{
  "num_hidden_layers": 16,
  "hidden_size": 128,
  "num_attention_heads": 4,
  "num_key_value_heads": 4,
  "head_dim": 32,
  "intermediate_size": 320,
  "vocab_size": 2048,
  "hidden_act": "swiglu",
  "norm": "rmsnorm",
  "norm_place": "peri",
  "norm_eps": 1e-07,
  "positions": "rope",
  "rope_theta": 10000.0,
  "rope_fraction": 1.0,
  "qk_norm": true,
  "attn_scale": 0.387,
  "bias": "all",
  "tie_word_embeddings": false,
  "parallel_block": false,
  "extras": ["some layers without attention", "a norm on each head", "an embedding shortcut", "learned residual scales", "capped logits"],
  "init": "normal",
  "init_std_qkv": 0.0205,
  "init_std_o": 0.00363,
  "init_std_up": 0.0205,
  "init_std_down": 0.00363,
  "optimizer": "muon_variant",
  "learning_rate": 0.00668,
  "beta1": 0.93,
  "weight_decay": 0.0,
  "lr_head": 0.0084,
  "warmup_steps": 0,
  "schedule": "wsd",
  "decay_fraction": 0.719,
  "decay_shape": "linear",
  "final_lr_fraction": 0.1,
  "batch_tokens": 16384,
  "max_seq_len": 256,
  "doc_mask": true,
  "train_tokens": 197900000,
  "max_steps": 12079,
  "dataset": "wikipedia_en"
}
Each number is 128 + 24 x the weight over its row's rms, rounded and kept within 0 to 255. Layers, rows and columns count from 0. The size above them is the row's rms in percent of the matrix's.

# layer 9 attention key, 128x128, rms 0.179, rows 24-44, columns 64-127
size [107 138 134 131 138 144 146 146  71  80  69  82  88  99  86 121 105 102 116 113 108]
[[ 97 131 131 124  77 135 142 140 117  95 114 107 144  93 160 129 160 116  79 105 139 184 162 133 107 111 124 120 127 109 176 121 171 146 134 109 139 132 130  89 127 126 155 177  90 133 130 126 109 136 167 139 128 144 136  80 195 140 133 141 131 112 120 133]
 [138 135 127 130 123  95 188  90 144 151 130 140 141 124 150 107 107 173 105 110 108 105 156 130 168  93 156  95 118 142 118 136 118 106 118 113 115 123 158 139  97 129 159 159 144 129 106 123 143 116 133 150  85 138 135 126  88 110 110 128 123 153 124 125]
 [100 124 123 112 151 156 137 119 110  91 148 199 199 133 165  89 125 119 152  99 127 155 144  98 112 141  76 138 131 114 130 151 131 109 132  93 117 115 170  92 139 139 118 134 139 153 125 143 107 126 169 130  95 127 162 134 131 115 109  94  86 159 138 129]
 [124 112 139 115 102 150 131 134 115 136 129 153 108 144 168  79 132 120 128 172 125 162 112  85 147 138 146  85 139 154 158 147 125 119 137 129 105  99 113 136  95 134 105 154 103 175  94 139 156 170 136 127 127 142 120 126 135 116  93 187 148 101 152 145]
 [150 163 141 146 122 105 171  90 127 141 129 150 106 102  86 147 114 132  88  96 123 111 145  98 118 154  90 114 121 117  52 102 110 130 110 106 120 148 149 137 179 144  86 112 106 124 147 110 111 129 103  89 127  76 145 119  95 162 121 109 107 112 147 102]
 [151 119 131 144  91  79 104 144 117 117 174 119 132 124  85 151 121 126 122 113 117 107 109 162 119 127 180 165 121 138 136 130 138 109 110 117 113 120 162 104 125 159 136 136 100 111 117 162 128  82 157 137 116 125 131 135 129 124 149 112 135 173 110 116]
 [166 125 118 145 167 111 101 111 157 144 147  80 130 131 139 164 150 153 123 167 121 166 141  95 185 109  82  94 111 139 136 110  99 138 139 126 102 105 149 136 167 134  89 101 182 121  86 121 138 176 150 109 132 124 129 130 159 151 129 124 128 129 113 150]
 [165  97 139 127  82 155 116  97 124 148 128  84  98 137 134  76 113 136 113  99  93 130 128 117 108 107  85 145 125 138 167 154  95 128 115 108 115 127 141 140 202 140 107  72 122 111 109 133 139 160 125 141 118 104 132 149 124 187 159 110 105 169 124 129]
 [126 103 111 113 154  95 106 134 106 109 108 119 141 101 138 127 147 158 132 144  95 159 135 162  84 141 131 117 136 137 189 105 173 113 116 140 156 158  88 161 135 143 131 131 160 152 157 162 121 118 143 115 145 117 125 111  89 141 159  58 118 112 171 130]
 [ 89 133 154 131 140 175 110 158 106 111  87 105 130 120 148 121 138 112 116  92 160 152 133 101  94 137 135 170 132 145 141 138 111 133 151 144 112 109 119 132  96 125 103 141 130 109 139 153  98 125 121 172  86 150 111 139 176  82 156 136 154 156 164 100]
 [131 176 117  68 142 130 124 157  89 139 115 121 121  93 128 124 130 118 129  93 163 139 142 133  96 147 156 139 139 143  96 108 141 115 189  82  92 132 136 127  92 108 139 140 127  81  94  95  78 148 148 161 134 131 135 132 134 135 145  92 122 151 116 150]
 [ 95 137 158 123 125 130 135 163 164 174 171  89  81  74 124 160 129 131 116 157 170 115 108  94  67 144 143 106 131 126 113 138  90 118  93 171 143 106 119 134 115 134 120 127 126  90 124 127  92 176 164 116 150 149 102 141 123 124 148 114 118 125 178 161]
 [119 134 117 125 107 118  91 106 119  81 139 118  77 170 179 120  93 157 139 135 171 147  99 110 122  84 103 141 133 124 113 132 140 134 154 124 139 123 148 120 157 129 110 166  96 157 150 151 113 154 147 162 120 101 100 124 106 132 144 147 142 125 139 137]
 [132 103 179 158 115 133 103 151  97 127 113 167 138 146 145 117 136 161 158 105  93 108 127 100 158 138 159 114 154 126 165 118  98 132 121 108  80 141 154 159 145 132  96 164 146 150 103 156 121 128 121 129 168 134 117 157 134 120 129 137 144 153 101 137]
 [175 140 136 163 144 126  84 114 149 124 161 123 134 147 133 135 151  96  96 138 145  93 114 157 153 123 162 105 117 149 122 106 111 134 165 138 138 152  97 123 128 116 179 112 135 164 136 114  82 103 135 109  97 115 146 162 143 120 193 134 131  82 130 105]
 [109 136 166 111 137 108 125 117 107 152 118 172 130 168 125  95 145 117 149 128 159  98 116 152 109 136 130 147 145 123 116 145 121 114  76 147 162  68 125  95 120  94 146 128  80 117 112 134 168 168 153 121 140 126 141 110  89 102 120 177  85  72 144 100]
 [176 123 128 127 143  80 166 173 126  97  75 143 127 137 111 164 137 165 142 125 129 161 151 160 126 134 130 131 128 130 116 142 142 153 129  87  94 120  97 115 129 141 158 132 168  95 110 137 156 132  89 163 115 119 156 110 110  91 108 101 108 138 126 143]
 [132 125 128 151 145 138 111 135 103 163 106 118 103 129 133 117 105 140 127  90 169 132 148 138  82 142  77 102 108 146 111 144 117 118 111 137 161 137  92 157  98 127 166 140 159 117 111 112 156 107 102 105  48 112  94 107 157 156 115 164 155 111 137 130]
 [108 142 123 137 146 128  96 148 157 122 124  82 163 125 126 119 155  93 123 107 149 130 110 146 142 206 172 103 118 133 164 143 127 115 145 144 134 138 147 182 180 157 102 129 166 124 147 141 120 125 149 112 106 120 116 124 122 134 124  93 139 109 121 115]
 [129 126 179 156 136 121 104 119 126  81 162 104 136 119 134 151 127 158 116 162 163 122 165 125  96 112 130 125 131 114 135 109 147 105 101 117 135 108 132 150 129 115 139 123 108 170 140 141 119 118 134 130 116 149 119 143 121 132 132 118 102  73 103 152]
 [146 117 106 148 148 103  85 122 100 128 111 149 101 112 108 143 128  78 123 107 140 132 142 150  69 146 124 154 128 144 154 121  91 123 116 114  93 125 111 143 109 203 107 109 138 123 143 135 165  51 100 112 136 125 117 139 103 127 124 132 138 137 119 130]]
# layer 9 attention query, 128x128, rms 0.179, rows 25-44, columns 64-127
size [139 134 137 140 129 136 136  72  76  81  87  98  95 103  86  98 112 111 109 103]
[[147 111 153 100  73  98 181 128 104 143 147 150 152 116 132 131 115 177 138 123 128 118 120 113 154 103 117 131 127 141  88 123 107 118  88 120 170 167 132 114  99 113 153 174 155 180 120 146 147 123 105 121 123 124  80 117 106 155 125 120 162 105 118 110]
 [120 130 121  88 148 144  63  90 144 103 172 138 191  98 135 113 110 115 144 155 118 145 121 110 153 160  82 121 133 126 108 174 132 127 146 107 135  73 125 156 106 150 112 141 144  90  75 125  96  86  97 133 102 102 159  93 144 121 110 126 125 153 137 103]
 [124 102 155 102 120 135 124 135  87 146 158 144 138 113 144  33 102 101 121 166 113 165 118 155 163 116 111  96 154 136 131 155 106 112 136 129  96 134 109 152 107 112 150  98 158 155 142  98 144 129 146 128  97 166 120 127 138 125  99 130 102 136 189 129]
 [108 134 158 195 123 119 115  58 170 135 157 134 111 100 131  95 127 170  91 109 134 163  70 128 131 147 127 107  89 114 116 169 100 134  93 143 115 136 126 149 150 121 125  67 116  91 177 142 152 115  99 143 125 117 120 144 117 154 147 120 142 142 142 103]
 [138 127 134 148 120 140 104 147 142 110 174 110 124 104  97 139 118 105 148 117 125 155 136 140 132 171 168 146 121 125 110 133 105 113  96 146  96  78 137 147 120 101 196 168  86 111 130 121 138  90 106 126 164 122 125 103 135 155 128 127 123 125 138 115]
 [143 103 115 103 101 147 150 128 171 137 122 131 121 165 135 159 125 157 151 164 127 148 142 155 115  86  98 141 133 101 163 112 117 115 140 123  92 141 131 109 157 115  75 107 142 130 112  85 136 105 103 109 122 104 106  99 167 146 149 116  85 141 136 133]
 [146 130 121 120 137 167 139 109 110 125 155 100 165 139 144 130 112 106 122 137 105 161 169 145 126 129 101 124  93 128 115 153 112 149 116  61 145 144 105 152 132 143 139 119 163 112  82 173  73 111 114  93 136 145 104 173 118 155 122 119 104  83 106  93]
 [149 139 113 146  89 122 136 100 136 182 128 136 124  94 155  58 142 126 175 145 115 152 136 123 169 127 113 127  73 133 114 138 126 144 106 132 123  96 112 126 168  85 105 137  71  98 133 132 106 137  98 116 104 171 107 134 115  94 148 128 112 138 148 120]
 [146 110  83  89  93 146 136 101 110 109 152 141 145  97 137 125 162 129 137 115 152 177 125 106 160  98 124 107 140 142 159 151 162 112 138 129 150 117 114 123 124 104 166 105 127  92 105  83 136 135 112 110 161  81 144 157 128 109 119 173 123 123  76 122]
 [126 107 120 129 149 121  95 155 118 121 171 121 143 116 125 151 157 157 129 144  92 130 106 112 126 116 128  98 172 139 132 106 131 119  98 101 152 158  82 151 130 160 144 140 116  85 138  74 106  84 157 109 133 122 178 112 106 149 126 192 130  73 156 156]
 [103 142  77 132 123  66 129 110 109 113  95 144 138 110 133 146 176 163 120  99 105 142 105 155 122 117 107  69 126 114 193 160 145 144 128  95 119 135  94 139 120 139 144 103 144 148 142 159 139 173 122 191  91 126 111 146 145 112 137 121 155 132 112 127]
 [114 130 124 131 126 180  93  93 190 136 118 123 125 109 106 114 126  86 140 179 154 131 118 151  99 146  96 135 103 156 126 101 138 150 152 188 150 123 193 116 157 114 108 121 130 149 141 166 110 109 141 113 139 123 145 140 113 174  89 111 121 104 121 127]
 [163 147 178 165 126 122 132 150 124 135 159 134 101 116 133 160 118 160 112 122 152 124 141 107 114 133 106 118  95 110 143 155 113 116  76  97 127  79  68  95 135 145 149 129 100 100 104 122 147 110 159  87 116 136 126 199 129 148 139 149 110 150 124 138]
 [105 153 161 153 110 102 150 116 101 133  88 154 154 151 111 145  99 105 156 104 131 119  88 131 133 118 153 101  94 114 149 126 107 139  92 150 128  88 135  98 157 114 114 154 118 145 107 141 108 115 103 128 121 135 155 174 141 117 148 148 115 142 138  85]
 [ 78 130 116 161 119 108 129 139 159 114 147 135 141  90 108 104 163 164 104 136 141 141 121  80 141 127 145 137 137 153 108  55 184 121 125 168 131 198 152 130 135 108 116 150 123 142  97 144 101  99 127 171 130 139 118 115 162 127 149 133 142 138 138 166]
 [101 159 115 199 139 146 132  76 116 126 112 141 147 136  73 105 129 151 103 150 105 114 115 148 120 142 135 151  89 102  93 101 154 114 124 172 110 153 145  93 119 139 150 129 116 108 112 154 142 112 107 109 180 112 149 117 112 124 137 149 138 136 148 143]
 [102 137 129 145 133 127 108 123 136 126 105 104 140 142  96 147 151  97 155 121 117 187 101 135 138 135 148 155 141  89 142 139 151 159 116 152  95 128 120 123 105 150 141 119 130 126 144 143 150 131 119 160 155 138 187 164 161 110 128 156 175 151 121 112]
 [130 168 124 144 123 131  80 135 111 142 134 115  97 139 145  54 110 104 136 126 110 174 148 130 122 123 161 131 138 138 133  87  95 148 130 136 143 144 147 144 122 109 123 136 169  83 102 105 135  76 167 126 131 120 133 108 126 145 122 143  90 126 134 156]
 [137 129 107  84 159 129 129  91 167 104 144 121 134 135  90 120 113 127 138 140 100 100 118 104 110 175 119 129 103 103 105 123 125 132 109 131 109 110 189 155 140 135  78 104 117 118 116 137 163  72 121 115 135  93 139  96 146 101  87 135  92 166 110 122]
 [ 81 134 118 138  99  99 140  95 123 159 130 132 131 107  96 112 128 138 106 156 204 144 135  87  93 167 106 126 158 102 121 146 107 146 119  99 124  98 118 124 132 154 105 104 124 143 152 128 164 127  94 165 111 166 120  93 143 129 139 105 135 127 107 124]]
# layer 9 attention value, 128x128, rms 0.189, rows 0-31, columns 64-127
size [116  99 100 108 112 100  96  97 124  94 101 105  92 115 111  99  97  91 116 106  90  98  98 105 119  92  92  99  94 121 112 119]
[[113 111 152 149 104  81 115 133 117 110 129 105 145 130 128 143  75 121  61 118  87  88 112 105 122 118 115 157  93  92 111 121 108 146 100 123  97 112 124 167 124 125 113 157 104 119 142 142 109  97 136 123 142 136 154 212 170 148 133 134 156 146 143 154]
 [108 126 134 117 105 173 118 116 136 110 125 108 175  98 128 158 153 155 128  97 130 126 165 110 135 135 158 147 179 138 103 111 106 125 128 122 146 173  95  91 147 142 131 114 141 140 140 160 145 108 120 120 151 154  98 123 112 160 169 147  80 137 115  92]
 [ 97 154 110 146 115 112 124 104 142 121 157 144 110 107 104  80 126 107 158 120  70 146 106 146  96 130 146  95  79 114 142  81 138  95 112 126 137  86 148 130 133 133  89 121 134  98 135 123 167 120 131  68 137 124 139 121 117 116 140 125 141 165 163 125]
 [102  61 133 151 120  92 121 152 155 135 128 104  96 107 151 148 123  96 144 104  95  87  94 125  73 148 115 127 107 135 108 107 160  79 104 108  91 111 116 154 140 100 143  92 122 101 151 123 152 143 180 119 123 102 133 165  91 128 134 114 128 151 125 141]
 [152 105 142  84 114 144 150 124 121 112 148 124 177 156 125  89 150 114 165 124 135 140 142  63 148 114 122 126 122 130 131 102 137 107 159 103 155 125 168 103 158 159 140 106 155 165 159 131  87 136  77 153 131 140 108 153 144  82 123 156  87 112 131 148]
 [104 109 108 137 102 116 131 111 130 122 124 118 146 104 147 137 141 130  80 138 152 138  92 118 126 112 116 134 145 128 135 166 120  79 137 154 163 158 120 134 143 103 125 123 145 156 111 183 200  86  70 141 146 113 120 150 145 113 131  90 131 120 109 133]
 [157 129 141 170 119 156 132 127 134 137 102 133 190  65 118 138 164 165 157 114  85 132  73 111 103 152 140  96 173 120 102 119 131 110 138 109 116 114 132 136 169 137 137 125 126 129 145 107  95 137 109  93 187 184 122 129 167  96 131 150 157 125 147 152]
 [128 158 121  84 147 146 130 161 105 122 130 104 139 110 130 165 130 138 158 103 112 179 124 128 101 102 112 123  96 134 118 112 121 170 180 126  97 151  71 159 129 157 111 142 118 161 147 151 113  82 143 142 170 117 129 147 146  77 141 164 189 124 112 144]
 [130 109 133 140 137 118 126 174 176 150 162 163 103  90 139 108  94 111 129 115  83  65  88 141  78 146 106 124 110 114 146 115 116 130 117 132 107 136 115 131 108 128 126 150 141 128 104 151 122 104 130 101 136 116 103 125 147 155 148 143 184 140 117 146]
 [141 139  87  78 131 116 142 131 100 119 142 146  91 126 137 137 137  78 112  98 129 128 134 167 160 134  81 168  79 113 146 153 147 113 107 184 182 104 122 104 152  97 126 140 107 191 148 110 100 134 116 151 149 145 128 132 158 147 118 136 125 160 129 138]
 [155  81 132  92 140  89 110 109 148 144 123 146 112 119 138 109 151 111 116 119 109 125 137 110 129 135 138 117 149 131 120 119 156  97 176 103 172 169 129 167 156 165  82 128 124 116 133 122 152 100 165  97 115  95 143 120 131 137 101 192 109 137 113 125]
 [130 139 129 103 100 109 149 149 131 172 116 142 154 141 137 123 114 170 135 132 130 171 151 117 113 111 139  83 143  77 108 119  97 145  95 135 146 140 122 149 149 161 152 149 155 162 133 134 139 132 125 152 161 160 120 120 114 127 147 124  93 123 118 156]
 [111 112 115 156 107 114 114 117 137 155 148  86 145 141 154 137  90 124 119 117  85 118 157  91 131 146 121 156  78 156 139 129 140 143 138 163 162 154 138  97 144  89 118 118 134 143 116 152 137 132 135  87 162 107 155 128 147 148 128 156 143 119 133 169]
 [157 138 127  96 101 138  99  95 114  98 152 118 185 120 138 126 168 140 121 172 155 147 138 128 101 119 185  87 128 142  97 145 146 138 159 112 156 158 134 147 116  93 121 107 157 116 144 164 121 137 147 156 177 150 114 131 168 145 148 151 166 119 115 148]
 [ 92 130 116 134 164 130 142 137 170 139 135 101  94 133 116  79 104  92 110 135  92 130 115 137 161 141 123 138 129 155 101 146  82 149 111 128 130  98  95 151 161 135 160 119  97  46 133 129 128 105 163 103 105  96 148 116  98 114 111 104 143 114 137 103]
 [151 126 104 152 115 159 123 101 142  89 111 134 116 175 136 108 139 136 155 109 102 112 118 158 124 112 122 182 139 176 154 150 123 177 117 162 156 131 118  88 122 124 103 133 108  93 132  77 113 134  82 104 148 149 138 138 153 105 115 110  98 170 129  87]
 [108 174 123 125 123 113 173 160 159 156  91 137 115 134 109 131 129 107 170 132 120 101  93  85 143 130 154 140 120 125 153 126 163 145  63 111  89 104 144 122 112 117  91 132 145 113 140 116 136 131 119 142 142  76 156 146 147 136 101 120 133 142 128 164]
 [100 122 140 114  79 120 120 130 105 103 167 148  96 161 125 178 162 119 143 150 153 138 123 134 140 131 129 171 118 137 166 147 124 125 115 113 136 157 182 115 150 176 135 142  87 107 157 139 114 104 141 108 147 121 173 142  82 154 136 145 150 110 134 144]
 [147 151 120 148 137 136 152 125 120 130 133 111 141 132 162 149 138 124 123 175 150 140 151 132  81 166 161 159 133  86 125 145 110 178 144 144 160 159 142 146 122  94 142  95 113 146 113 123 132 112 161  96 168 109 124  85 159 121 159 153 134 113 140 104]
 [127 133 125 114 140 161  99 130 164 148 122 152 133  90 140  98 154 169 124 103 147 162 157 131 139 142 175  96 126 128 118 106 185 159 128 166 148 162 128 107 149 145 161 137 141 130 128 108 139 148  73 113 127 134 118 112 162 155 136 118 128 133 134  98]
 [107  95 112  95 128 134 158 134 128  94 119 142 136 132 128 172 174 127 143 117 109 149 122 136 156 111 140  79  83 104 111 103 151 148 165 187 129  85 104 146 100 116 154  83 131 130 132 133  98 145 145 116 130 141 151 124 102 159  91 140 129 182 128 117]
 [131 127 133 126 161 157 134 112 122  95 168 125 134 116 111 101 152  98 117 120 135  93 120 137 112 138 129 135 137 126  91 135 112 136 168 148 102 139 139 158 143  96 157 158 128  94 122 137 111 161 128  97 110 106 194 127 119 167 135 104 120 129 145 169]
 [126 143 104 115 149 128 187 143 152 118 167 141 161  96 114 142 114 131  90  76 143 151 152 156 122 126 122 155 115 125 173 139 113 113 127 107  82 130 160 169 134 127 112 127 142 125 127 156 138 131 140  83  99 145 160 128 131 136 153  96 185 151 138 137]
 [131 132 125 116 116  95  92 129 185 113 163 121  94 117 154 133 149 127 141  91 143 106  70 186 108 158 113 139 138 106 189 111  83 104 111 114  86 115 168 131 146 103  86 143  99 110  92 136 115  86 140 173 136 135 102  98 121 100  87 125 134 138 147 155]
 [132 124 113 167 127 183 120 150 145 122 110 150 160 113 171 138 159  93 120 131 184 162 132 124 155 140  96 120  86 143  99 149 113 143 133 100 133 115 157 110 165 116 113 141 115 166 133 135 123 132  90 100 183 151  79 135 120 121 145 120 104 112 121 111]
 [104 158 187 112 140 153 145 134 156  90 149  73 154 137 134 147 164 113 113 137  99 119 115 117 142 151 133 132  96 129 122 116 167 105 114 128 128  83  82 130 112 148 158 123 101 146 101 109 181 157  96  98 145 135 110 141 118 139 104 150 127 122 117 129]
 [109 137 107 125 165  73 157 121 126 106 123 126 124 125 144 130 120 130 104  60 119 150 138  95 135 160 135 123 114 140 116 131 137  82  82 115 105 130 157 107 134 130 189  87 125 118 136 153 120 108 158 129 164  90 117 143 123 110 172 109 140 155 142 128]
 [143 137 112  94 130 119 101 119  89 123 126 141 153 166 142 140 149 122 152 121  92  80 146 152 117 131 154 118  90 120 125 114 130 128 117 119  96 146 143 113 144 120 126 125 157 112 156  90 127 112 108 120  68 146  57 145 102 128 111 141  84 138 127  90]
 [106 117 137 141 111 111 114 155 115 147 153 142 121  93 124 129 128 159  92 144 125 157 103 172 134 159 116 141 117 144 128 130 111 187 122 131 112  64 117 128 168 174 126 152 137 148  85 152 109 148 184 127 141 148 105 152 114 129 129 126 183 171 136  98]
 [124 131 140 123 100 160  78 130 115 138 126 123 156 102 123 138 162 139 135 117 177 153 145  84  97 126 136 113 175 131 139 141 126 107 131 112  94 113 138 112 134 144 112 102 153 126 174 115 126 126  93 148 118 150 122 107 150 147 187 172  93  93 111  84]
 [123 138 121 130 120 103 138 183 112  94 116 144 145 123  68 132 151 115 113 183 139 146 118 176 145  93  79 178 112 149 171 143  91  73 104 151 138 165 145 132 136 119 163 132 156 106 105  95 149 157 109 140  91 154 118 125 116 138 123 127 150 112 150 128]
 [153 125 160 143 135 160 129 119  88 124 140 127 157 117 118 145 109 133 124 127 164 139 121 115 136 132  94  87 166 126 104 115 146 155 132 110 136 154 145 130 119 103 126 110 164 136 123 105 141 124 138 143 138 168 132 101 150 164 116 153  95 130 120  94]]
# layer 9 attention output (transposed), 128x128, rms 0.173, rows 0-31, columns 64-127
size [ 99  96 102 104  99 100  97  97 101  98 102  99  94  99 103  98 102 102 104  96 100 105  94 104 104 101 102 103 106  94 105 108]
[[ 96 126 134 151 110 146 130 120 139 157 169 120  98 154 142 116 103 127 105 165 130  82 138 166  78 122  89  92 134  83 141 109 149 123  82 116 188 162  66 123 175 120 145 122 146 100 143 118 114 111 125  85  99 126 102 111 148 141 109 141 160 125 114  87]
 [124 139 148 119 141 139 142 110 126 143 104  82 134 131 124 126 128  84 151 185 116 120 145 164 112 138 143 135 140 169 114 132 117 115  96 110 154 119 165 156 143 156 124 148 149  91 167 108 100 139 146 163 144 121 116  98 122 121 107 136 157 115 172 114]
 [165 165 160 140 147 116  85 137 128 101 135 122 139 102 145 110 110 130  87 114 158 116 153 104  83 121  80 140 146 121 155 120  86 104 140 128 108 134 120 156 107 131 143 192 160 104  99 148  85 154 159 128 132 104 133 141 132  94 154 121 155 125 138 141]
 [137 140  72 110 120 149 112 136  91 120  70 112 178 127 145 152 141 136  97 153 108 120 172 116 143  84 112 157 128 153 122 122 129  74 141 182 106 124 141 118  87 106 148 126 116 139 124 141  92  90 146 172 134 130  93 100 111  83 126 156 165 135 126 111]
 [157 169 125 153  82 114 119 109 138 111 137 197 122 135 159  90 197 129 110 124 139 107 136 152 127 162 103 154 129 121 153 116 131 128 116  94 102 141 130 160  94 148 120 109 140 145 120  88 125 119 136 110 119 111 131 124 135 103 131 104 139 124 169 127]
 [112 149 127 151 157 128 139 130 148 125 118  91 143 148 183 136 124 149 171 130 113 162 155 138 188 121 141 110 142 113 113 115 177 127  84  99 120 141 137  91 113 113 147 178 113 122 132 126  85 155  96 116 162 128  91 107 138 111 182 122 137 157 150 108]
 [143 132 173 135 133 109 128 147 150 140 106 142 136 148  64 119 112 110 123 111 119 122 150 105 106 141 109 121 173 168 129 137 149 121 139  62 128 109  95 122  87 112 140  89 147 148 140 166 138 137 149 107 141 113 155 115  75 136 114 137 106 114 116  83]
 [114 115 131 148 106  84 126 113 115 108 130 137 141 144 119 156 152 103 146 162 134 117 102 157 142 114 119 141 115 110 140 150 195 123 135 109 102  96  98  89 132  91 107 149 101  97 116 112 102 116 105  68 108 152 165 151 143 177 136 128 103 139 137 109]
 [130 130 158  95 146 104  83 137 123 144 122 110 112 167 106 129 146 153 141 154 141 140 121 149 134 139 133 113 145  91 157 139 113 108 115 173 110  90 113 139  49 113 151 105 107 138 139 115 160  83 159 159 107 162  84 141 116  99  83 115 180 115 132 132]
 [ 90 140 162 142 104 120 141 121 125 134 127 129 108 157 157 134 108 130 144 117 127 121 116 139 127 122 139 164 114 101 141 118 132 170 164 141 141 117 146 122 126 169  94 119 173 103 145 181 132 127  93 125 123 115 143 101 113  94  87 108 149 116 139 130]
 [114 116 158 125 119 131 116 158 112 150 127 169  98 118 118 180  97 138 133 179 118 129 154 120 146 126 121 153 159 142 114 120 159 110 118 165 113 153 106 126 123 118 169 140 154 130 140 105 115 123 187 130  95 138 126 110  94  79 113 153 170 137 134 112]
 [101 128 103 133 132 138  90 113 170  98  86  71 141 132 141 152  99  91 103 117 148 100 122 152 107 134 162 124 157  98  90 135 125 120 173 148 122 145  81 113 137 143 107  70 140 110 105  99 104 107 122 117 133 114 119 127 147 145 167 119 104 128 114 114]
 [125 135 173 158 136 141 107 147 120 110 102 135 148 145 117 137 109 117 138 120 160 103 128 120 141 124 164 113 167 156 151 118 152 122 102 149 112 104 137 126 153  94 104 111 127 126 135 104 143 130 122 128 113 131 137 102 118 168 151 120 113  93 147 173]
 [128 162 209 134 156 120 147 120 154 140  81 119 153 141 108 171 121 134 122  79 135  98 136 117  88 110 108 169 124 137 118 162 171 139 150 135 115 118 149 101 118 147 126  98 122 162 138 138 100 112 101 112 117 146 127 100 126 137 169 120 104 132 139 134]
 [136 126 165 134  95 137 108 149 153 117  81 125 107 135 125 137 120 103 121 129 143 164 127  91 136 148 146 160 132 164 108 136 134 153 121 144 112 213  96 134  62 134 120 167 165 168 119  92 116 141 141 144 126 116 129  85 137 148 105 152 123 139 137 144]
 [116 105  97  96 101 118 136 140 143 125 159 104 168 144 147 104 131 129 104 107 122 153 155 137 114 145 106 151 145 118 141 134 100 160  76  96 108 129 105 182 118 130 128  81 180 141 118 137 120 127 106 145 121 127 110  93 142 125 101  98  98 128 138 141]
 [145 112 151 124 124 154 165 104  94 123 141 162  98 141 116 134 120 172 116 129 114 120 128 107  89 153 128 101 109 139 101  91 112 129 154 168 136 101 148 163 160 127 160  99 124 140 128 143  94  88 126 139 119 118 137 181  78 117 124 105  89 132  98 113]
 [126 122 111 175 159 145 164  81 144  93 112 142 119 132 131 158  92 159 132 146 113 120 133 119 134 165  86 149 120 151 139 106 139 137  98 135 143 105 121 110 121 159  91 140 102 129 162 153 148 143 149 141  93  56  90 119 147 120  95 143 135 146 107 135]
 [120 178  86 127 118 137  88 147 110 145 133 114 156 134 107 136 132 123  97 124 109 147 130 139 126 120  96 130 114  94 147  99 142  98 114 163 118 127 106  77 132 113  77 110 101 105 123 133 144 159  95  99 124 154 154 111 164 153 108 122 128 126 100  82]
 [131 166 112 149 112 110 128 155 134 105 122 122 153 151 103 112 139 149 100 102 129 133 132 101 133 122 100 138 160 115 133 102  89 149 125 147 114 144 145 127 167 108 166  89  76 131 137 115  95 140 133 115 174 119 145 106 118 110 116 134  76 137  90 133]
 [157 136 116 159 164  94 126 108 142 147 142 120 139 131 104  97 151 130 117 106  72 122 172 129 103  93 106 189 122 123 122 101 118 163 122  88  80 126 152 139 175 125 122 117 116 130 104 150 126 151 121  70 145 150 146 109 168 138 153 107  89 131  67 117]
 [119 149 145 172  96 140 141 150 127 130 141 156  98 161 134 164 129 145 142 139 131 167 153 112 124 118 139 143 148 110 165 122 102 117 157 139 121 115 131 138 145 104 104 106 145  93 105 114 107  83 127 106 154  79  98 108 128 119 136 127 147 158 117 141]
 [108 120 164 146 131 155 145  99 143 109 114 148 106 180 132 132 152 149 145 129 124 141 177  94 129 126 132  99 115 125 164 147  80 152  99 120 140 122 114 111 134 134 135 168 117  94 108 120  85 117 154 138 117 154 110 143 102 170 114 146 142 120 150 147]
 [106  99 145 137 128 169 184 146  83 102 144 132 105 111 133 117 109 164  90 156 113 154 135 150 118 101 114 139 127  99 123 140 131 132 129 152 163 124 125 100 143 111 142 171 124 130 120 129  92 173 176 114 130 106 122 165  98  96 109 148 148 102 113 102]
 [160 115 144 128 166 136  96 141 158 121 141 122 132  92 114 110 128  91 123 147  83 129 173 130 114 124 134  85 118 115 139 159 125 125 131 141 131 142 113 129 133  94 160 144 118 144  86 122 136 126 143  84 112  94 122 118 137 191 102 146 112 116 102 104]
 [147 139 113 169 134 125 112 105 149 123  98 167  65 157 121 119 112 169 151 111 118 128 104 102 139  98 173  82 108 155  96 130 101 136 113 122 148 159 160 162 113 102 123 129 154 113 119 150  99  86 143 136 119 119 105 125 134 142 139 110 105 105 152  97]
 [138 155 162  95  96 141 107 132 109 105 126  96 145 117 122 166 144 112 125 139 120  93 110 127  80 130 150 176  71 178 100 117  83 111 109 152 137 103  89 134 130 128 127 159 170 123 139 142 149 113 103 125 133 129 131 125 104 103 120 144 158 107 143 113]
 [179 132 140  85  94  83  91 139 188 139 100 139 129 124 182 154 164 156  83  91 148 134 149 125 156  88 115 111 143 140  97 119 163 133 152 129 159 112 167 142 131 130  97  80 135 161 131 120 141 157 165  72 140 114 121 152 178 108 102 108 119 132 139 129]
 [142  91 145 159 114 175 137 110 105 104 122 148  92 122  94 140 138  91 127 154 106  78 132 126 119  78 134 112  97 111 116 153 112 125  94 141  95 160 160 116 105 139 122 134 173 136 157 170 138 106 116 128 122 130  87 137 136 125  58 135 158  93 139 103]
 [126 126  85 155 144 125 119 118 130 116 138 108 153 173 118 123 139 162 107 116 136 179 128 115 113 121 115 136 116 106 140  78 160 144 124  93 179 141  85 126 110 128 124 149  64 145 131 119 167 109 110 101 164 151 174 122  75 148 116  91 117 117  92 103]
 [155 142 123 141  97 146 123 112 151 106 176 101 138 105 163 117 116  94 164 116  93 146 113 145 112 214 130 115 131 157 123 109 117 155 140 147 174 124 146 109 151 109  96 110 123 150 122 122 142 113  97 105 112 105 138  95 101 128 161 118  98 125 103 132]
 [109 171  91 144 149 136  96 127 119 156 170 157 159 136 191 119 140 149 142 192 149 164 126 149 112 116 147 118 153 131 108 166 109 120 133  97 118 160 124 109 159 155 125 145  68 147 165 136 103 130 148 152 117 122 119 131 129 117 144 129 129 114 106 116]]